Part of a small language model's weights.
Size: 15 layers, width 256, 2 heads of 128, MLP 1024 GeGLU, vocabulary 1024, 16M parameters.
Architecture: LayerNorm before each block, biases.
Training: a variant of Adam for these matrices, 483M tokens.
Each number is 500 + 25 x the weight over the matrix's rms, rounded and kept within 0 to 999. Layers, rows and columns count from 0. Numbers have three digits each.

# layer 5 MLP gate, 1024x256, rms 0.0959, rows 1007-1023, columns 128-255
543476511509514474487509537521474488485487484523513486538470466466551480513532475522525474486493480465521542513546482525509525501473474465481543509498544532540481479537485527511493508518552489508534493512515517527439450524490503528464478497506526511509524532494484514537476515482529457473515502503519483476496489521504487502465483521486501495524545519501495513510501534477513511525471
539555482528496500493460483494475514506513503512548476494483526483519462411479502508514528513534516497513533520517487530517528552576455541473479512512537500467535493470537467462529499458496500510529543506535471523516472507518465524510486517508490492478488477482528489494510526534526496460485480532513471512498521487457502461507516507459506501485458512529479526489508445483479542480525
483515503519496461478442482477559505501521549503486487478486516520528491546531545485493504473550501475502494478558516510528469528475467508498493512524477500462509491477472501480501495504498534490531498449506512509513476489500507507499501522482503529470501502435503490487515483516487531499484517538508516551490474488528487504496504500495488519470505571489511491502502506516504473512528
486484464522463447521505495500505462498503536518500465504469497495499502490520489493486496457511434497522516549514491503495510516505537484505501501466478506488518501513533531517496502540505534484487441451509459499459487471530513484436539520511507527557520453497493500522504453486517504504502508455500493490520521500490498506470487495456471464498495521506462493499482524590529499500512
493453494494505475475476516524491505532534459478478494531510503539456533514541506497468505513496482488516555507483506527508484514509518501467507501492549497503452472495505470498493497519519482498531455508513489497483544433506503484469529443494529499512466450496494488464484515493551462474520519494529486493485498484506504500509498537503507516509473538510512481493508472505520495510505
505517489494508490505440518489517478486472489509533470504490504448469527480484524487526516529514512466516507510510528535497511483508508518493507541525544520496511515517502496512536490493483522526485507519465481504501493509526484473478496517545466475512534490489565500501491502505511506495498453521500494512527491505481544490464482510476516492500530532464507546444567471541471526552490
491475439526464477487497549537515466476508518520520508545466502519495525452535515476508469525521491506469476487509500488467543507500497480482524493502516483520497478519453547491563481500464521502478514496489502531509502485489529509495439508540508533521496513498485537501443520541480480539474525493474520486496492465478501527502455499509473506494499518496451565499523482530495531528509
511506469503552479504491492486509489468506573469540553525473477525522501517485514484481499508514489496481518527517482482492529453500440502525494507531496482503443500482483457497539494535511542481491476511522524497514466498534516502440518518493492502472495541497547469531520509508500465524484499472453501514487495476506536486501506483493530545514477469497475492503498527543511497455499
488480481491516491569464506519498493533500488533480445497493503470481529479545529493480479495466484514497529491519497517463482504490533512476554504496480537472528535451484462484489503477499498525517527454534498489500509444530462494486535489469531489478500481487515451527493537519508491465552521498513459488472523503530463497500472578487450489481525518480554495494508458512448468522519
481509551470554482488489475516527512499507553508485530507472511545475522479532512478478495454496500474524469522532459562533499516503499516504513457465521534531497490488512495511486512525507516496489513487479499511468486503523478533519536557441484479494544490483491507533474500507521496483521518520489516470477506495492479486459482513501533531532490537485476459442520564500455469498502
509513509483479535476500503464527527468500546477520507494499485482509524473499454472491481488518491489486503552494515513493507526500516529478478509504483488462478481490533491453529486479500508514513447515481470502481563497491499482490504429519511502529483519490472493485487506497509517501461504463492496517480564499486516509478527482487529494531496527520468526549509489515497477514530
552486507472535515517456501498532504465522562479511533454442476478461510465526506504528528504545485508524497510500494497500542503464487501489440566531481488519498518483494510514536511536495529532469519488493511532493458469476469531528523537537527508478535493474527494526444514515511537490459492534496529517486525538480521471475494468509480510417496463501506538517509502519449519452589
503510507518479479486486523512484484509472507477457490525470505504513468468515465514480499523487486520517478524532521474494522494502533499463519515519522520482478481514527491503519574476487526467528477481490533505474495455513480488500498457497507546506522497492502487543511488483560519494535522472495491527517464516484521529477496515499523489521522521482526509502495472552515519482536
505460507491554456497450523522504499519525532513466504520494522520476502490532491494502528516507498543515543534509553526512508483529522493466528488518529485521484503503493472490510506476536528461445521512537525515516472458485519496500499483515506503503512474497504532514505495468575514531478492496533515501468487502475487503518468504487574481542468492539501502439518468518523521536490
537453506505463491491496521512528506551526546520500519505502531510475499520511514485491513446503524456508478501485472549509501518478508481508482520504509526459517510513500527406523508494471556492473505475486447468483520463504479511538526493476485527476489517479482517521467453503516474521476502519496490514506524500468470506518520491531507539502522543465490550489494493483493515495475
527493550500516487531488492560488492488496520501463490479463460518488440486509509513483478572525513458435545496525493449492497536485506515482511544533503511484512532494453487479566471460510527510519510497478530500525493503494472473490519508527494503532499479475486464524502550479505504495483457568495539547506515440478500460518462505494489521480499469479514512545508474533497542514540
478530518506526493529476477492530511526522450533478502512485491510543490513501544519508496495472487537462511480519494504503497531480559520483504518474472475484464482460490493511558493534493585486478482474504506537460525499514552487505505467480545488549493535480507524528482546488508514555508509486523472543507483507493499478482475488508494464462463515472490484533538523501531499514473
# layer 5 MLP up, 1024x256, rms 0.0939, rows 1007-1023, columns 128-255
520483520538487514531475460517469512515510523472480472470510535491490486496519500489493442526526512527463495503495525507465491482514502497478525492484473517485445517517488510500502538481498513503477477467522530504457458526530488513528505527491487544504503498510495463488533480497481538519520514458555485499494503469508484487533509479523487502505480486499498494512498513500513476467520
495502535523501521516483536511495423537501509494499523475487493468473461521509475502529475474509496511505509492487471466465519504443510509486512484527513525481537509507492530482509496509481466500498490550483491500484461478489517510534533495498519501490523479537553474535473476504487497486457514518489489548463464494501498487497470512514496500489515541496504486455515536539471527509451
481489449547506523461495500511488464482487487517482497468500530545510553520505511522499491509454509530502497504500501474472547522476489505451489490536474518485493462448480554474531502474517538512451531538513526464459520459509515493525491512446480524552534496527460495467522486517504514491473550488488509493464519523496529493510484467503531481513488477522518470463530516506541511484491
531497518503514528475515523473471461478505445459519505472531523467540490503516501495469494502503503478511492464502473557479495474462506509480481535507468470531493525497494481481483562521466556523457528492505524492524502501462493486495532488545505481501460530503497502500528484517487538499499482508512479486502520529510487497533492449490514483495484484482486555534508489499499513532501
467532502470451486480494508481461485474498456501490508537518501490495505446548491499481488505505503507488511537513536528473517509509522493488539497489518476453525450519467564533528528511517472524528482541501484465551488504507517515449514492552473508536490546496473508485480517502508523499495526486507484500513468480492493490451542520454514507516492485497481519520513468524498515496504
518485491488492511486507467457484504538490483477516470485540470515439483524468536505506470500506528494501519554489479475501521465518515508530512514474536472519482447523529478493487513506482497490467511494512516486513510490464508537513445462506509520482506533486484497479483487529477520526466493507495498462496491464574468541498505464508526523502484506522537497566493524523497495538473
473483508541475450524506487534451508565537513505473482472529472543532449464504496513520546455471512533508491517493521512511470501497489543481488472484540493540531529513509504505448514504520471479499477488473454488553498488511531483489490442463473488521507464475532500493469505515496487486479506454520484543484490488522557477488475465520544507514454491504490488498494491512486491469521
496441534520498506512428522525468480509499511522477467463528480482419516486478497498470488469479494514496515490490503509513464509502562491494490494468505522485524489511504539529494517542529503492483540470497506490503543491517506500542550506479463509469516461487474503508504494463482490536545488506511492481494502502481475497467473476517499505473507499521497484457517460514443507507495
523561491504491498504546491471495487513478493497520513489478497480478538463534521469494528477508548501478522482478451493512517504507515493497523519545510515520470463481503519477519466522487505475474498519511520530496545455523541479493498507557436527469502492503493493510483493476517496510503513488509548507501489527505488554545500501482452498483499528504561477547496502475495491487518
496519491517518480538478472529531493497480507525485500511440504509519472536483455512524462487516473515505520509491511528489508463531543463477513526490492492499491488526518530497465490520504479510462504532479544481497454507509530552496494535596476525538504506501536504492499522527505528526490464527495537507462514481467523466485461545477498493483479498459470542512487519511535484469525
474501510479511488478463518459542532514540513485508520466489481501475544501477557478504520476478542502572522459524514472536493527524500482520477475488485501501514492474529507527505507472485465485500511533521498500494468462528469525542539554478502520479493460506478513481468494490515501487474537504467498490518530517490469553461459494500483518505471494475519448491483514519459471471546
488514519505502493537520498530481591497559467557479523517508472479534506486483535505499502458465510496524492470488475510541490499557464528529496507506484517515544509482492457532472522505502540486527502515461481482506470555512498509478489483456492471499491496494488455491480482449511491492532501461460505482505463522542517496493485510510457478542495485534461527525509494484533502488473
526504477534472483474520514496517463483478428519461469494519520502544546480513484534481497508505509503485491493527529482483494509535506501494527476509526528476473445481508502496524503543472482527523515499532542504452475507517500511531504508514515523462485461477499519519507482552470493435509527488461490484509523488499464522447485489500456529512477497458507498449502457514471496513500
476509529500482538504541522495576503471534469483498535519496490487497497501485512526535491505529522480515532510527486489553472484472456528453513509489495481516519490511528506500508483502503537524496494502470497546488525491522472501507486507499527502453522521483466509499516499546521471495489514527479488543534487499492459533513469465525470483507495467476515481548506513450520501496486
527491537524533489487486470516518458512495502481510469511515482475459531481543467481482502488502511512495515546519482489494488468510500476468535482538500516471503512491544485499484489525540506473513536527528471479521507468432499517517546516515501531478461554468507512512483489483515485499481542498491508498511489478508459466507510497441454482513464511513513496525506479477506492500503
539463484524485531500501491523469514520498488493530480548517519512495512532459462501517476468490491511500472489482502540524514504489468531460564462512502497472523525470482507519493505476532516526495479492513465492478530496533503533508465452515553514541520515502510516472534462533563451484523487471498459527477455526486503500502497473528480462519517501480473485492470475508473531530509
488464485513506555469516492496518469513522485538513474497455487540525538473445548479455454545492521510503526482514483490497494513506506511511470500488478508494489476470566476556504488480492518509502534489495480506540511485509510510523525532508499487501525482487494504527506479501508474479517526470500464470512490559451482461478501525485549515509514452500513548488473565501467470489470
# layer 5 MLP down (transposed), 1024x256, rms 0.0908, rows 1007-1023, columns 128-255
500499495501521490501516499512491539514513481505534479528485477480501507505492489471485481507487503417531524510487473494538514504511458517495473517484507488494507536472512518501535452512522511469520473499552538505542492546511499530504488469509514527522525527486490533493472531487500495477519471530483466507473501490490472496515490489519497506516550469471511483480506490451476502470481
475551510497499537461514530478515469464470463480472497506511529517522515494520478504502478516511471524522496500464463477480507505527475481460501517480497490498489515499509481511487518494493495472491491497500474501474441450494531498486529469513492461473532420473507525484480533528442515466511541499532486486558492452489503494487479509517509535520495534502480469490439527518519511497494
528450482490466488492540494501498494526485466523504451467483501498513525489493522522532548472509548514505501476516536536504511475478470511503536537482515525506509493434496474503518514481496456504477502565472494509524498485446488470516562490494494492544483479517472502510517489524495499525498513515453513454468535459500496511524539461540541491508534428503496513493466498516514474504467
501507470513465496502503508497453530504500532508480543509469515489531525495513488469504530449490482493515470528501486504524519485509495477526475507516452527561464466502518459482496523514520512478522521474460508485515520488497466472495496501526507509508529525503521520515454461498523487528480519479531504517496510511511520426465516486543516475490485461483476491510483497540560523496505
512533475503500500490513480495535478490504523474481505486532495477483497542470470518515515451537466462456501519524495438468560526518469493500512515499510498466512545506478503490546484493503519500517475493463573458504482517460501496497519506541467466521475525536512511490489510486434476507481544489509504458496537492505474513559517456479518523541519546548511494462491476502499521472534
479510447466503465532488542525546480488482545506502482501489476516505515483527494485478499515526516508514510489511506482528515526475546503485530495503514487491475483542470502502519483495494476485477482474486500517480517530518473488473472504536503479532549481519486539530523461527481509434549490528523533506521488548486527507498485466519466528496465522494528510478507486543518512525535
452474466532485511473559510507507448548483493562497504518485493511481478506497529503454518476511507496532517496506486550493493538474501481445507509480522490530533546458481472473485529505515487459480483510493503497505526483524457503508511476526533490471520453515509510501487505501499492516500462507498498518513510523425491470544529507448527527507508487508479508514467485492474507505512
497520501514482491508485507507496472516509511466493519490501479516484477496532458447508560498484510479491532519502505470525517496498491543482513490503523517541510471444480467526517505515442524490495493504512549507539484534469512508497499489504519535511534489488516460503523506497484514522510460517503416506509447475534511527510515493516485526520517488502479518491542540462490545507482
511491512487485470517524542488459458532485482513527494512487541463480514539518518454461506494516516505491492509478493526482494497481484493482543514501476524483521493498523538482484503429458504473489496511518499508487504514530514502506519485524476468520507485518522482496457499521561484532515497502518562516465491505517486478537496472542489451470515477505512529446461474458533444502510
495510478506475497584520525530519505516498480467479506518536496502451527525518505539465517545473494475473454473501496477518459500479502489517492526495545507477524509487524473543519487463523513514519526490523502532480505471520460503531471514499505497530455509457479524475492522480515493560533495498523495493543485523530504504484479518561509558504500483513492488499519496480514510498491
486484499517495502523522506476518482531492498463509484506507500528529510503445459493543495528484538525463502479490488471477463514529491466502496447520536502484508468495524494483533524459461471496513469546505471524521487532502483497476476546524445465471497515491502461447448502525568504540455458514494483471493558496493493493520485476560510520519493525496533493463490549511454478504508
514480503513487469516518504559450500490518522471521526521534523490512520560539464511484487493517524447523517468530554481498503431513486462490566516475453496518563516486479501532516501485473500493457503499456511488489449482498452461488523480496487504496478523455497508470523515525520513582483527503487502457453512518475548497503503579519461506505485525470510518473468508487491482545551
500498486535448457522496508493542512520476462483509506500496535463519500471496495506492523520544488528464499518523530497486524493514494523505532480505491537518519506506508468513510523485491460502543476513493510504495517559440516514472514476508502545485514466488498493418513510491501477464469521473484496500519525530489484459513428529452543495471466505525496465535482467551530487515549
480491451513483514512474474489508464528521499504507555494518493477445520447521483454506503511491503557481520493457499530498497498510497535458513516485452506468510512519487479445520501497475541536490535472551449549506482509517525506499491504509518480544529531468520511476495499497481521448543502478520480491493462495469468536502477497507558525517528523521491461495512508484507505444474
468493516482520525513488473500480460489444505483467480511472518476487493466486497506493506496482520542479471442472515504465496514529473459490532495557542526530511495467474487503497513459504509467491498472557526527511503496473508561488476514528503521485507529482461509507486491459466512468503492513494472473496500499466499517469515492484506484512528466497498462521515516516532516492517
494530546501502547493491501510452477487536517463527500519493518485496477492524472473544519492505520491474489500512471507464495537513489488522499458540491494517549540465480510523487506505501537481475483516450507477483459524523513519533498506539501474506504488505539507492459454487497467496512513507499464506458477468515531457501520473516459493498444488484473526498469465514493538522505
501516518496509532450471470508507488501535514502497472486520519500518502518452520468520480519514546506548529488439452465497514460504513508515481485480483551535490442486483455499459492482524524510516487515510453536509487535493542570490475494511511589487516521547507464476503479530547531471546496544512474485441471515501487511512506511484502512543523457486491528495458530466485505506489